Each number is 200 + 40 x the weight over its row's rms, rounded and kept within 0 to 999. Layers, rows and columns count from 0. The size before them is the row's rms in percent of the matrix's.

# q: layer 17 attention query, 448x448, rms 0.14, rows 60-63, columns 224-335
# k: layer 17 attention key, 448x448, rms 0.139, rows 60-63, columns 224-335
# v: layer 17 attention value, 448x448, rms 0.302, rows 0-26, columns 224-335
# o: layer 17 attention output (transposed), 448x448, rms 0.172, rows 0-26, columns 224-335
q60,111,198,245,206,204,222,182,227,247,190,183,131,208,146,220,194,196,173,180,197,226,194,223,159,168,159,223,175,241,176,137,244,218,203,204,198,222,245,188,190,145,111,207,270,207,158,226,173,215,223,164,225,260,217,205,207,225,102,178,225,161,208,231,172,211,245,196,215,193,177,120,127,119,123,225,215,218,212,216,223,220,202,258,165,222,129,270,185,137,201,258,164,205,183,218,237,163,241,189,216,239,202,192,256,206,230,229,174,219,273,109,227,260
k60,111,274,253,222,158,229,148,286,137,246,238,214,210,188,128,152,213,272,182,263,156,213,143,187,232,172,136,211,253,193,260,183,214,195,255,227,191,150,162,211,202,206,209,183,132,192,132,202,186,151,212,147,215,210,112,149,127,166,191,181,149,188,224,203,138,178,240,204,241,192,225,183,197,219,259,228,187,233,136,234,187,243,182,269,224,209,254,150,246,264,255,180,215,241,222,160,260,183,237,189,202,146,209,230,205,245,247,219,214,209,153,178,253
q61,107,175,179,157,223,259,201,212,200,229,238,216,223,184,174,238,158,248,291,189,212,187,217,172,155,216,180,203,181,263,209,236,202,148,106,140,197,223,211,270,141,203,236,223,216,177,184,175,221,202,185,206,211,236,155,117,227,220,285,207,206,152,165,173,172,198,168,171,208,208,269,178,149,227,153,218,216,226,160,170,209,220,259,178,246,239,198,209,196,187,238,252,260,269,141,186,223,203,110,268,212,186,173,191,218,152,200,229,259,200,159,241,268
k61,102,194,161,214,291,140,159,268,163,250,192,242,280,263,163,225,234,214,109,271,218,207,213,184,233,148,204,231,208,254,137,202,146,212,223,242,215,196,324,151,237,155,186,157,245,183,164,244,132,173,233,178,170,172,179,122,251,260,201,211,161,209,182,237,268,213,125,191,196,147,141,259,188,177,201,206,200,196,208,175,149,132,228,128,201,201,227,135,178,231,188,163,160,219,196,178,301,145,226,218,225,221,227,165,161,206,154,170,247,148,193,220,242
q62,108,181,216,162,186,218,154,184,181,231,178,122,149,245,205,248,189,146,162,154,268,125,156,189,193,166,259,195,154,214,175,209,209,210,207,133,229,116,173,180,151,210,208,191,233,199,229,199,246,204,291,160,177,199,166,136,200,282,173,126,167,230,213,176,183,154,162,193,236,207,191,204,220,178,227,301,234,188,215,238,217,217,180,187,194,136,252,187,164,207,203,205,306,198,180,228,272,130,225,185,238,198,188,211,191,210,224,162,195,200,206,115,209
k62,109,217,224,188,242,291,227,295,197,174,223,154,209,153,227,197,238,222,241,156,151,180,183,198,173,185,230,233,178,198,230,196,223,166,210,280,197,156,200,175,141,203,209,259,262,195,225,205,161,140,256,131,248,256,162,248,183,185,237,188,227,180,158,185,198,161,166,196,164,228,220,169,201,225,149,200,326,195,161,208,245,245,162,213,177,287,216,227,246,223,195,169,147,255,220,292,179,195,199,201,151,206,211,193,195,157,168,207,182,237,158,175,197
q63,104,200,165,128,218,229,232,118,165,177,106,180,203,259,227,188,190,195,206,155,206,211,207,238,188,179,209,170,151,196,160,232,185,191,168,203,170,236,240,186,227,227,238,164,194,199,228,218,127,168,199,148,305,217,287,161,186,273,210,137,180,254,153,203,206,198,245,168,182,161,196,175,233,226,202,215,229,161,211,225,221,158,173,170,139,197,242,193,179,167,284,173,237,114,129,241,129,234,212,159,211,229,220,223,198,238,247,175,173,256,230,191,165
k63,106,202,191,227,236,136,201,191,202,222,150,240,259,178,242,209,229,186,219,170,218,246,189,285,228,155,231,182,155,232,174,181,199,182,196,204,206,163,238,223,264,230,231,234,219,265,145,158,229,196,129,164,204,185,157,241,243,177,132,250,166,221,246,176,203,153,193,205,193,206,194,171,195,209,172,180,225,186,191,167,166,150,143,216,168,209,207,165,154,147,143,209,274,219,204,184,148,206,183,148,240,166,182,186,160,190,216,130,162,170,206,119,260
v0,121,222,235,178,285,168,161,174,171,122,167,213,224,147,191,177,208,87,166,221,174,194,250,233,221,202,208,224,158,152,169,238,179,208,236,210,144,201,203,256,267,208,207,251,264,133,156,259,226,220,139,152,216,250,239,241,215,155,222,241,211,291,189,215,157,180,231,250,264,238,234,206,200,200,157,266,203,288,259,107,125,234,200,186,141,190,207,285,193,110,141,213,241,132,155,264,157,160,211,143,157,200,305,191,106,240,159,224,189,136,193,227,276
o0,115,169,203,212,259,188,204,189,217,144,189,230,217,160,139,177,207,114,209,217,158,182,229,197,184,200,240,196,145,202,127,216,184,169,137,188,135,188,153,190,214,95,269,256,254,182,149,202,233,229,241,116,186,225,203,264,193,148,215,293,171,268,193,274,181,168,129,226,220,211,246,226,219,200,174,142,192,224,145,152,147,192,181,167,190,225,164,246,178,179,147,136,206,154,189,280,186,163,220,149,166,236,271,175,132,210,169,250,183,224,188,262,304
v1,120,203,142,233,199,185,265,148,173,181,140,213,227,235,200,274,259,169,198,186,150,216,251,186,151,273,226,126,190,179,177,142,170,194,273,266,210,130,265,177,237,145,248,188,197,226,236,220,160,205,170,132,310,196,200,158,131,164,186,186,173,231,229,200,154,208,201,246,218,159,226,231,214,213,151,172,249,200,203,253,245,194,131,270,204,216,215,192,234,147,175,239,254,151,169,202,205,236,218,94,149,223,149,168,182,129,236,193,220,179,214,221,169
o1,116,237,189,178,220,173,189,221,167,160,224,213,208,210,252,250,237,215,178,222,74,207,210,192,227,235,272,157,173,218,140,208,328,222,228,227,162,148,230,171,150,186,214,215,212,168,307,214,135,153,170,113,308,200,114,270,165,192,238,137,138,265,247,246,184,224,195,183,213,137,220,258,175,294,209,175,170,175,160,190,255,219,163,198,206,225,163,192,291,186,144,199,270,193,185,249,213,180,234,174,189,218,194,163,165,166,219,208,110,189,218,208,148
v2,122,233,186,254,285,125,241,192,169,145,205,206,228,216,179,167,167,107,127,198,252,227,173,268,177,254,231,227,169,182,285,250,196,206,199,194,177,171,244,185,175,141,189,143,178,210,214,282,190,172,178,250,146,171,221,241,188,259,221,238,178,215,149,176,252,228,173,209,153,225,169,203,132,213,114,245,153,162,220,228,190,188,213,196,196,214,243,156,197,223,230,211,204,178,245,170,220,221,149,230,274,270,204,240,242,169,266,163,203,202,241,220,46
o2,113,233,230,254,234,261,220,120,162,227,270,157,189,171,170,130,245,129,121,161,252,211,204,190,211,258,214,154,182,178,184,219,227,177,171,280,183,170,255,214,296,248,176,158,218,147,262,343,160,187,152,232,60,137,171,238,156,218,172,248,277,228,250,193,197,228,187,226,123,160,179,204,223,180,109,247,179,180,192,199,222,257,192,192,186,169,211,142,143,221,163,184,213,190,223,182,243,234,265,223,198,144,160,204,250,219,196,166,204,162,233,239,78
v3,115,183,206,188,125,235,269,198,230,177,205,136,143,275,179,244,96,141,281,147,230,237,220,232,244,207,174,142,188,225,203,204,252,185,153,291,163,215,211,213,179,269,163,239,174,197,132,120,181,107,245,213,143,158,173,203,132,183,166,231,174,161,171,172,132,203,222,189,150,164,261,162,178,180,207,139,228,146,197,207,293,234,128,147,139,196,116,231,131,202,199,174,199,250,249,234,205,226,194,230,180,246,118,251,171,197,194,188,234,187,200,162,218
o3,114,177,170,183,205,204,257,210,211,100,242,199,186,215,196,197,178,127,245,122,234,164,204,153,264,177,199,137,200,237,237,165,264,181,112,264,233,263,172,170,205,284,157,259,212,214,219,149,239,195,187,260,138,139,175,275,212,137,146,157,168,191,209,205,186,181,174,232,249,144,196,169,220,194,232,195,213,189,153,264,199,271,163,169,226,187,198,265,196,207,202,199,179,163,143,213,242,219,222,212,186,206,160,211,168,292,126,178,227,167,188,147,224
v4,123,214,239,250,142,183,222,198,205,234,244,298,261,193,284,120,221,175,142,185,55,284,187,177,214,198,161,209,186,151,187,211,149,221,167,195,248,178,105,198,277,139,177,215,186,180,125,201,137,211,158,195,173,247,180,163,381,243,235,242,225,191,176,231,225,180,133,135,196,212,207,239,134,228,198,225,179,230,249,110,245,253,145,235,218,236,160,185,244,221,192,165,239,169,165,208,239,180,179,217,300,250,150,205,163,194,149,277,273,197,199,160,165
o4,119,252,244,152,202,121,215,181,158,170,232,288,285,169,174,135,157,225,219,170,99,272,249,183,285,217,206,192,197,182,129,170,192,154,155,213,203,156,189,118,241,256,193,224,210,204,184,201,137,186,183,214,229,244,236,267,410,210,232,215,175,226,199,224,232,257,180,133,216,187,254,276,194,143,261,161,226,167,176,244,253,252,275,204,211,191,222,238,233,228,216,166,188,202,215,208,162,246,205,249,195,235,184,201,125,184,152,254,197,268,224,215,194
v5,106,203,234,211,221,245,166,187,278,348,192,247,206,184,205,206,230,257,227,195,216,148,216,234,159,185,145,243,167,210,230,212,225,199,258,194,192,212,169,241,220,208,197,149,238,152,198,204,228,200,260,131,193,178,174,212,106,233,222,168,251,161,235,162,172,162,230,232,225,259,209,220,179,206,217,227,222,245,127,224,215,203,264,222,238,160,222,229,213,168,234,144,225,184,164,182,221,202,268,163,132,254,227,209,188,242,272,157,229,238,177,165,241
o5,104,176,271,209,194,259,247,127,263,185,199,237,225,217,205,191,210,226,200,184,234,181,220,285,149,174,184,202,222,129,189,237,156,131,242,238,180,193,200,265,193,136,175,167,204,192,167,183,258,203,185,199,211,212,263,110,170,209,194,164,206,220,149,195,208,183,194,268,230,185,154,157,206,181,251,240,195,228,170,252,201,217,224,234,267,178,139,177,155,227,216,114,206,180,159,148,272,201,196,137,162,234,183,208,135,234,245,195,189,282,260,225,282
v6,124,227,201,224,140,198,252,181,277,187,219,154,178,189,204,275,131,166,170,140,199,218,174,215,251,175,158,226,155,207,220,224,224,265,255,253,235,189,109,200,225,198,178,249,183,114,177,248,149,173,205,201,172,153,153,188,125,148,209,212,183,224,186,195,158,194,189,216,135,188,206,265,255,146,185,229,249,205,161,209,251,173,268,181,237,196,336,215,206,206,182,130,173,230,129,190,238,268,235,249,203,210,182,188,162,245,208,121,165,227,212,224,148
o6,112,179,197,143,235,179,238,208,234,185,217,255,218,233,200,210,89,217,222,200,180,226,242,202,232,146,151,263,123,193,206,123,175,163,266,228,254,204,139,225,200,187,237,271,177,169,197,242,200,182,130,267,122,144,136,206,120,201,211,239,196,263,193,180,240,214,176,242,157,179,189,248,163,230,214,226,308,229,224,190,148,194,222,227,269,180,251,217,221,225,217,164,173,150,142,198,215,161,164,291,165,233,198,167,149,223,262,148,206,266,230,253,221
v7,124,243,227,205,173,296,191,284,182,229,192,138,164,199,205,194,134,190,152,171,226,236,207,180,160,226,150,225,210,192,239,259,163,261,217,174,181,251,236,196,203,222,92,234,280,168,135,192,198,200,163,235,202,146,175,204,63,269,155,143,170,107,227,225,180,209,185,218,133,221,216,200,213,241,247,214,196,261,137,221,218,215,262,183,226,227,187,264,185,224,202,279,203,124,254,190,223,197,246,216,264,181,293,269,143,209,200,233,153,213,138,205,254
o7,116,240,201,308,172,216,201,245,217,185,219,138,200,241,250,184,207,183,159,158,217,203,200,162,190,217,218,168,178,169,209,227,169,196,176,222,240,178,216,237,157,183,106,193,238,196,246,149,214,155,184,195,203,215,196,268,115,278,212,159,127,168,230,216,172,237,154,147,172,230,195,189,177,154,199,220,227,198,169,181,191,230,184,197,235,212,207,233,182,150,261,176,251,107,204,198,175,222,218,203,188,194,280,228,249,182,192,257,199,226,130,213,183
v8,130,114,265,261,183,213,183,225,271,233,271,268,227,163,218,226,238,165,208,139,132,217,170,253,189,264,226,118,213,192,152,180,237,159,189,208,265,206,229,160,205,207,157,188,241,210,219,245,255,247,183,279,212,201,176,255,382,176,144,196,249,224,181,214,195,151,186,230,182,156,188,131,168,209,214,220,219,137,250,212,210,194,281,222,183,125,91,154,110,212,200,196,280,164,185,218,206,148,214,138,214,208,211,233,175,196,194,213,179,176,160,264,129
o8,118,182,228,268,230,220,199,230,232,161,307,178,240,119,215,106,167,298,193,210,226,163,181,197,226,156,218,176,152,162,140,230,216,224,167,226,249,171,259,178,196,230,182,315,199,260,207,154,203,211,200,171,193,178,199,245,237,154,237,192,208,125,200,265,215,236,183,258,200,168,208,153,214,177,168,194,259,146,220,234,130,170,179,179,233,206,228,197,179,197,197,228,216,195,206,211,130,138,189,202,220,192,271,245,203,111,262,258,131,191,174,258,208
v9,109,268,188,263,197,235,280,164,227,233,208,233,278,168,158,225,186,182,200,219,165,262,182,213,220,122,196,186,145,216,235,229,130,153,159,193,216,126,282,216,287,245,226,207,175,215,209,198,112,254,193,212,202,171,157,181,259,167,247,220,161,189,189,186,217,150,153,197,174,187,240,214,151,165,264,192,200,203,168,206,228,204,212,160,240,210,139,139,130,193,233,184,220,213,218,189,176,241,260,220,140,140,210,183,254,287,265,190,197,240,192,177,135
o9,109,230,219,285,230,207,299,199,204,161,220,185,305,218,178,202,183,264,147,253,249,216,260,191,199,150,146,248,227,203,201,150,184,174,183,201,192,134,213,149,232,232,246,236,189,188,189,255,137,210,194,219,198,185,175,145,282,196,224,248,176,237,254,220,212,260,177,176,249,204,322,278,146,145,231,208,183,229,182,224,250,187,160,129,182,98,190,204,156,142,219,173,244,184,200,211,210,216,239,206,191,153,211,259,222,272,187,159,222,199,203,194,179
v10,133,233,122,236,267,219,240,138,191,212,201,238,235,183,130,187,244,227,107,212,212,200,241,194,188,200,193,247,203,144,174,92,191,221,255,215,166,268,248,211,161,147,163,198,202,242,246,175,212,195,203,201,266,172,163,166,230,218,279,243,216,159,134,198,138,113,210,184,157,206,203,333,203,218,131,196,230,191,173,174,195,166,181,155,130,203,196,206,177,220,124,181,242,190,189,248,243,162,215,174,182,189,161,91,214,231,234,248,238,178,205,179,131
o10,125,193,178,214,273,224,219,155,190,216,240,244,161,189,205,197,206,189,135,206,203,169,258,175,181,154,205,203,164,225,158,197,179,247,215,158,176,279,185,233,176,193,148,205,219,227,207,221,194,177,202,255,293,192,214,253,290,182,234,244,241,178,250,206,183,237,166,204,173,251,153,319,227,224,219,124,205,203,154,198,155,205,207,210,127,276,164,210,288,177,137,177,192,217,146,236,212,216,200,210,207,158,220,108,200,242,209,172,229,161,253,180,144
v11,111,201,189,168,212,224,186,203,188,255,181,147,232,169,203,211,153,207,129,162,152,153,158,234,244,167,237,221,206,195,151,212,245,286,213,219,231,118,197,237,211,209,184,314,119,143,232,179,200,222,186,231,224,166,140,227,69,169,221,165,152,132,238,171,174,136,200,180,263,236,242,256,177,151,169,217,253,208,143,250,165,84,220,168,173,239,203,182,172,216,192,243,248,166,219,198,185,215,209,95,148,266,144,144,270,160,205,164,144,179,206,244,209
o11,112,182,165,214,224,165,202,204,261,258,253,211,219,182,186,173,209,149,145,185,188,180,165,255,194,102,231,208,199,142,191,181,234,239,198,173,233,240,188,282,228,227,200,247,183,146,240,226,286,217,260,175,242,202,84,165,183,199,155,143,242,149,289,182,131,181,219,173,158,259,235,275,189,223,143,262,159,224,176,263,156,138,201,268,174,228,226,137,190,151,241,182,244,187,185,178,209,173,179,193,199,232,190,163,233,138,213,161,187,293,241,201,185
v12,113,183,202,182,246,272,198,150,173,229,181,206,241,217,203,183,130,114,200,171,193,192,222,190,155,96,268,210,207,244,211,124,201,263,172,130,160,138,203,203,198,238,162,160,180,146,156,261,217,148,135,170,177,240,204,223,165,244,187,215,143,214,236,153,240,202,242,232,266,182,249,239,132,311,122,185,175,237,178,156,188,199,202,250,244,183,176,156,179,124,237,224,205,189,232,166,219,279,202,159,166,193,175,221,298,328,251,170,188,165,222,231,189
o12,108,218,173,208,184,258,162,100,204,249,260,217,232,168,216,162,225,151,171,156,226,197,212,173,140,167,316,197,225,194,220,121,154,208,199,195,158,188,263,164,218,252,243,199,223,151,103,196,233,191,235,102,161,223,273,182,225,206,146,186,191,230,165,206,174,296,220,196,187,174,209,243,155,258,151,198,199,179,181,163,220,226,161,180,288,326,236,178,209,179,169,205,232,194,155,136,156,229,197,267,122,212,225,213,212,207,195,293,204,220,201,225,223
v13,113,234,196,239,180,148,229,192,228,263,232,179,200,196,264,203,158,213,202,167,171,175,208,247,173,206,243,198,151,170,209,213,173,221,233,218,156,170,185,195,241,199,194,277,185,270,188,291,122,216,199,180,187,283,190,179,210,184,211,81,229,243,229,242,296,269,226,240,189,210,192,175,305,183,252,221,213,110,220,220,193,128,183,192,195,198,254,190,191,204,227,161,266,151,234,256,253,239,139,180,226,166,142,215,209,227,217,144,181,216,206,208,157
o13,106,282,212,203,242,169,176,183,278,245,203,210,222,175,275,193,190,153,221,181,120,248,265,200,133,252,250,228,189,189,224,234,124,247,235,195,136,210,204,206,296,216,173,180,173,212,257,268,219,279,208,158,78,214,168,167,249,188,209,209,153,243,245,180,241,174,230,230,223,198,127,185,251,180,254,156,184,188,178,198,157,150,302,171,213,264,237,122,208,191,271,206,205,210,190,259,247,179,140,158,176,235,221,242,200,207,203,230,216,278,234,224,165
v14,119,240,155,191,126,186,172,209,116,144,238,168,219,254,244,163,131,272,210,210,167,264,191,202,189,227,226,185,168,216,201,200,178,207,237,194,241,205,224,211,197,201,265,154,173,146,157,193,154,105,221,217,177,218,218,179,194,146,122,272,167,236,194,152,285,156,207,240,161,228,200,203,114,164,183,183,154,162,213,158,232,150,196,205,184,200,194,165,181,245,176,242,209,172,198,202,197,249,238,135,280,185,270,234,121,160,268,145,236,207,147,50,183
o14,110,238,223,174,181,162,169,181,110,129,169,202,257,253,224,207,151,198,223,178,135,214,219,143,223,235,219,143,186,224,205,156,173,248,144,164,209,230,225,282,184,148,211,179,178,260,196,203,213,148,233,192,186,197,142,159,217,176,213,298,167,214,208,222,215,177,208,137,164,196,221,196,188,267,212,222,136,167,144,237,253,180,209,189,184,201,265,154,179,207,208,225,198,169,201,226,196,210,254,89,215,205,235,270,177,212,206,165,239,252,173,107,236
v15,121,207,227,299,262,191,187,146,138,186,148,225,219,229,149,134,168,190,148,160,159,144,212,225,197,161,238,199,217,208,158,228,118,154,209,219,216,142,234,197,286,208,201,221,217,151,234,205,219,222,245,233,200,206,267,216,225,276,247,141,164,205,212,104,184,175,147,208,210,172,132,192,287,247,174,217,91,242,200,183,134,288,160,281,151,239,211,268,170,173,186,175,259,167,122,168,231,223,172,196,162,244,222,155,274,202,242,216,209,202,198,205,165
o15,113,229,193,233,198,180,160,231,163,175,182,173,186,222,206,119,210,147,242,197,199,178,173,215,219,235,263,198,260,181,192,239,167,254,158,212,249,171,261,213,186,253,181,205,251,222,215,225,201,268,219,245,189,224,207,226,52,215,201,188,207,240,193,144,217,194,232,207,202,161,160,227,211,204,116,138,140,249,191,177,197,228,204,256,161,226,182,187,231,177,210,182,202,193,183,184,213,189,226,187,181,192,227,174,276,217,201,183,230,181,226,216,151
v16,114,264,142,207,245,198,216,201,224,181,202,148,258,167,221,161,175,212,128,253,134,191,237,149,152,201,313,175,204,211,256,205,235,169,163,222,218,196,230,196,231,260,275,142,172,108,277,219,231,190,162,210,243,163,239,182,240,254,202,229,162,257,222,147,189,170,261,271,243,200,270,138,212,277,227,160,210,195,158,180,192,236,190,213,145,271,248,137,158,209,174,211,247,209,121,193,201,196,230,206,187,98,146,221,262,257,170,205,233,196,208,212,188
o16,115,200,194,188,203,183,175,189,165,230,215,265,215,176,183,195,186,168,206,244,108,199,212,153,209,105,286,156,267,211,233,156,138,249,200,200,201,168,209,227,231,219,264,192,209,159,216,242,188,170,205,261,251,204,217,219,265,183,197,293,177,293,250,157,203,168,266,208,237,270,239,212,237,249,231,227,184,246,214,226,159,219,201,223,155,167,227,111,200,157,264,193,200,214,163,215,191,207,187,127,212,157,266,187,150,180,151,259,153,231,211,166,212
v17,121,169,137,193,182,224,210,282,253,161,88,154,193,248,215,188,132,207,274,165,206,232,173,217,239,210,115,214,190,217,181,204,139,287,155,169,240,172,200,170,192,240,246,176,176,290,170,122,202,231,233,257,225,210,255,228,217,210,238,155,239,200,196,230,217,204,215,230,215,132,175,185,236,170,171,237,180,106,255,190,206,188,170,206,154,209,207,228,202,194,188,248,216,253,152,200,242,206,245,218,243,211,177,223,137,222,247,251,156,277,243,249,242
o17,110,192,204,224,156,143,233,232,194,208,124,186,180,289,132,160,108,243,193,226,228,192,140,227,238,153,130,149,183,222,120,166,100,279,113,213,149,177,207,187,240,170,330,165,205,299,232,161,209,176,253,189,227,148,241,240,242,174,170,196,333,165,190,190,169,184,141,174,234,208,153,211,249,179,140,233,173,188,247,166,194,174,160,178,251,267,217,257,241,244,253,172,162,267,167,276,179,171,258,249,147,203,218,251,199,230,240,212,187,216,233,268,225
v18,117,270,163,139,207,139,230,206,153,183,263,240,240,170,190,134,179,216,193,235,228,269,174,189,191,259,203,149,237,151,221,235,167,174,239,172,176,180,190,309,221,192,171,262,158,146,215,132,191,185,165,212,162,204,185,170,158,172,141,190,191,208,166,225,192,248,146,164,178,224,223,182,180,208,159,309,221,206,178,149,233,218,167,242,231,242,165,213,178,97,225,214,225,262,208,180,204,212,189,138,207,138,235,130,170,194,197,234,213,195,258,219,223
o18,117,321,117,240,250,161,228,169,221,156,227,260,177,209,258,202,139,155,210,218,181,231,214,170,186,226,208,191,200,225,193,208,185,159,253,205,172,213,218,291,212,180,184,201,155,186,155,98,148,126,149,200,168,223,211,249,162,206,233,260,210,222,134,216,270,176,202,214,173,195,233,226,159,237,160,189,225,189,203,136,185,194,150,173,233,162,202,158,135,149,145,191,249,164,214,248,219,246,159,125,201,229,230,123,245,227,181,269,164,226,177,200,144
v19,119,193,230,211,150,193,214,136,130,126,225,231,186,226,252,213,212,291,206,207,210,201,164,183,174,174,181,190,230,202,182,191,146,145,142,217,167,239,263,205,275,286,139,200,134,189,159,182,140,195,198,115,181,166,188,132,196,278,237,171,227,228,115,233,182,252,204,201,167,240,208,229,188,309,140,202,136,149,156,137,222,211,168,172,111,202,235,179,155,158,238,196,258,240,210,214,216,185,156,224,198,191,200,216,141,164,140,194,174,289,205,182,204
o19,115,237,177,292,208,246,159,178,145,130,196,217,197,207,230,184,91,251,243,237,180,171,191,176,220,174,165,195,257,139,175,172,123,188,193,219,193,189,196,139,248,234,221,164,187,222,194,241,214,227,131,174,141,183,145,306,145,181,252,189,217,261,198,228,181,221,185,214,106,266,175,246,165,265,180,227,184,169,175,169,159,240,223,271,143,212,217,157,250,187,290,207,207,169,189,171,178,199,129,128,229,183,128,161,178,191,167,221,213,227,287,209,106
v20,125,213,239,246,97,238,216,271,247,147,246,188,199,238,262,211,182,203,196,256,263,246,169,174,204,257,175,277,193,195,190,270,223,244,146,241,196,212,215,188,199,149,224,275,186,193,229,216,152,196,207,200,159,193,207,220,316,203,170,248,180,207,167,196,172,170,127,205,206,174,184,262,189,187,178,202,205,177,235,199,236,158,183,181,187,186,240,199,270,212,151,267,185,195,153,214,219,257,254,181,185,203,121,202,222,221,223,251,250,189,168,149,164
o20,115,241,211,196,107,233,184,237,258,180,242,235,183,151,256,171,218,166,212,192,249,206,173,240,172,281,150,211,137,184,207,221,250,255,210,193,210,203,191,231,161,221,166,193,216,192,240,184,122,185,180,145,158,194,194,244,471,206,187,221,209,201,213,213,212,160,134,158,172,182,196,241,219,215,142,171,193,184,227,236,226,174,176,254,221,208,270,183,279,217,193,220,174,212,178,181,205,173,178,111,222,183,243,134,229,183,200,133,226,130,152,214,141
v21,114,237,181,226,265,220,219,150,268,164,171,205,214,112,226,238,208,266,229,263,227,170,216,102,155,208,180,262,161,286,222,237,236,258,209,174,261,153,132,156,233,213,164,160,176,256,243,179,149,278,271,161,211,182,220,165,298,169,230,209,159,236,209,196,190,178,208,159,249,176,146,171,162,231,207,211,170,155,246,159,163,157,144,206,175,263,260,149,167,212,239,237,202,240,212,98,279,262,201,193,167,266,164,142,162,202,238,152,205,207,128,132,150
o21,115,128,146,206,181,188,242,123,169,167,202,110,152,202,173,221,216,183,199,200,268,270,236,157,171,223,198,222,203,217,248,144,263,171,168,230,220,192,172,199,265,305,156,181,264,188,171,262,183,290,212,234,247,175,231,158,237,218,153,194,206,269,245,138,221,249,186,183,220,239,114,76,135,230,128,257,209,207,184,98,242,180,161,197,199,153,239,200,150,249,234,208,208,201,199,204,187,251,266,297,215,180,196,195,166,185,174,140,177,219,194,163,242
v22,130,132,228,167,201,269,211,241,95,272,275,236,179,181,196,199,190,204,311,266,153,187,252,207,229,214,167,224,232,195,213,210,210,230,189,207,218,137,186,230,246,191,179,159,229,168,162,152,182,212,166,172,185,240,196,229,236,151,214,244,213,232,195,227,221,200,234,246,251,170,211,135,284,226,278,218,234,195,207,237,185,182,202,225,214,209,106,181,228,185,223,207,198,190,236,324,233,199,195,175,238,179,171,168,196,239,155,156,256,215,196,149,210
o22,115,193,216,206,173,260,184,237,165,235,238,236,219,247,172,169,174,163,272,230,236,227,204,227,232,182,154,223,217,175,196,132,223,231,182,174,214,183,244,232,200,232,175,206,260,179,135,212,198,245,116,162,217,303,101,234,239,198,242,225,200,259,138,183,213,239,213,150,193,212,243,217,200,235,139,265,180,163,183,140,159,221,204,178,180,291,91,231,226,202,178,156,201,192,232,284,249,157,136,229,292,206,179,177,170,111,212,201,166,247,202,154,194
v23,119,200,210,186,159,180,202,184,219,202,216,240,272,197,198,131,257,244,107,172,206,162,215,221,249,245,236,179,181,204,202,176,193,236,242,171,141,196,183,198,190,259,309,133,197,241,225,199,160,188,166,185,236,189,198,182,249,225,127,224,235,189,193,247,146,182,238,280,173,172,228,227,261,176,188,143,215,175,156,173,245,238,102,154,173,169,233,158,267,219,166,209,290,263,228,221,309,227,131,187,130,213,162,216,206,250,222,204,277,211,271,113,170
o23,112,136,195,152,186,220,175,153,154,169,231,265,242,171,207,152,196,186,192,146,112,171,265,161,252,207,226,239,248,183,217,188,202,266,241,124,163,154,138,237,177,242,275,216,148,254,163,139,167,222,167,132,221,210,212,144,151,196,244,173,147,192,171,220,146,197,193,234,226,196,246,250,203,189,184,173,151,209,169,213,213,121,190,104,176,211,211,179,235,196,200,206,195,266,282,126,278,192,75,290,167,205,151,235,230,170,203,140,230,199,200,121,241
v24,111,208,186,161,209,195,283,187,192,201,208,185,182,252,241,191,204,236,149,158,161,152,265,182,227,228,220,193,267,169,200,201,201,309,199,230,188,207,187,187,200,269,235,204,167,221,203,219,131,187,161,167,182,171,161,160,98,162,171,204,186,188,243,213,171,155,227,229,199,223,141,184,225,176,204,197,210,184,194,221,178,189,92,206,129,215,198,183,200,210,227,198,144,249,274,113,189,177,133,131,240,281,211,208,174,230,251,172,218,211,220,230,243
o24,108,187,175,184,211,182,211,195,191,90,123,211,174,265,188,237,198,186,199,195,219,204,199,170,198,236,216,173,273,225,226,221,198,253,192,141,202,227,237,155,219,197,287,238,127,219,165,211,163,244,180,148,236,225,139,154,85,174,267,186,229,244,210,198,164,158,193,223,253,223,156,218,184,184,132,229,209,177,192,161,238,123,168,203,154,167,256,207,147,184,203,254,211,212,165,164,265,151,179,188,255,226,160,284,185,261,237,183,250,240,141,237,284
v25,132,173,310,228,229,307,165,225,227,274,198,147,191,247,240,154,199,97,205,241,171,189,277,230,164,247,225,209,169,227,231,234,171,232,237,177,196,175,156,207,255,189,113,139,226,330,219,218,201,244,203,236,292,211,247,194,414,246,159,118,162,214,231,189,166,176,254,159,225,163,220,130,234,184,203,212,181,150,214,194,156,202,204,243,212,188,225,167,202,171,154,183,240,224,155,199,224,132,211,156,198,220,219,221,233,198,234,187,137,175,229,229,166
o25,114,150,254,267,176,270,174,170,201,189,163,135,248,173,195,199,152,187,196,211,250,197,307,195,227,232,198,174,233,188,236,232,138,252,202,152,141,183,183,254,274,215,186,146,168,238,258,242,210,294,203,216,260,197,240,231,396,175,227,199,146,119,228,177,146,123,245,186,239,188,175,167,212,172,232,210,190,183,257,233,178,207,243,213,225,292,216,129,162,219,244,154,174,243,128,140,244,163,163,179,205,198,210,226,188,148,225,252,157,151,259,193,208
v26,117,173,146,128,166,210,189,164,169,246,198,227,274,180,174,158,148,187,205,180,138,226,230,174,186,171,251,198,179,159,191,183,262,235,239,215,142,169,153,218,294,175,249,164,161,116,196,200,175,137,162,167,202,195,236,186,210,150,123,266,202,277,250,192,235,232,165,175,157,180,166,225,212,269,193,247,166,225,176,252,146,241,202,214,200,207,205,206,152,160,161,207,243,185,203,200,212,216,181,210,222,198,222,147,130,204,259,117,209,220,209,273,141
o26,115,246,154,180,280,109,136,173,189,204,197,234,180,239,210,200,197,167,274,294,173,155,171,219,209,199,338,181,181,195,157,147,263,201,203,229,179,140,159,188,259,156,187,141,156,203,183,218,143,149,189,134,142,189,244,158,291,167,167,234,229,282,251,165,186,249,200,116,194,133,194,190,125,228,190,195,189,282,199,177,149,159,218,218,238,190,232,236,179,237,200,274,178,236,174,182,180,198,232,145,244,209,250,167,180,220,235,153,146,229,262,344,182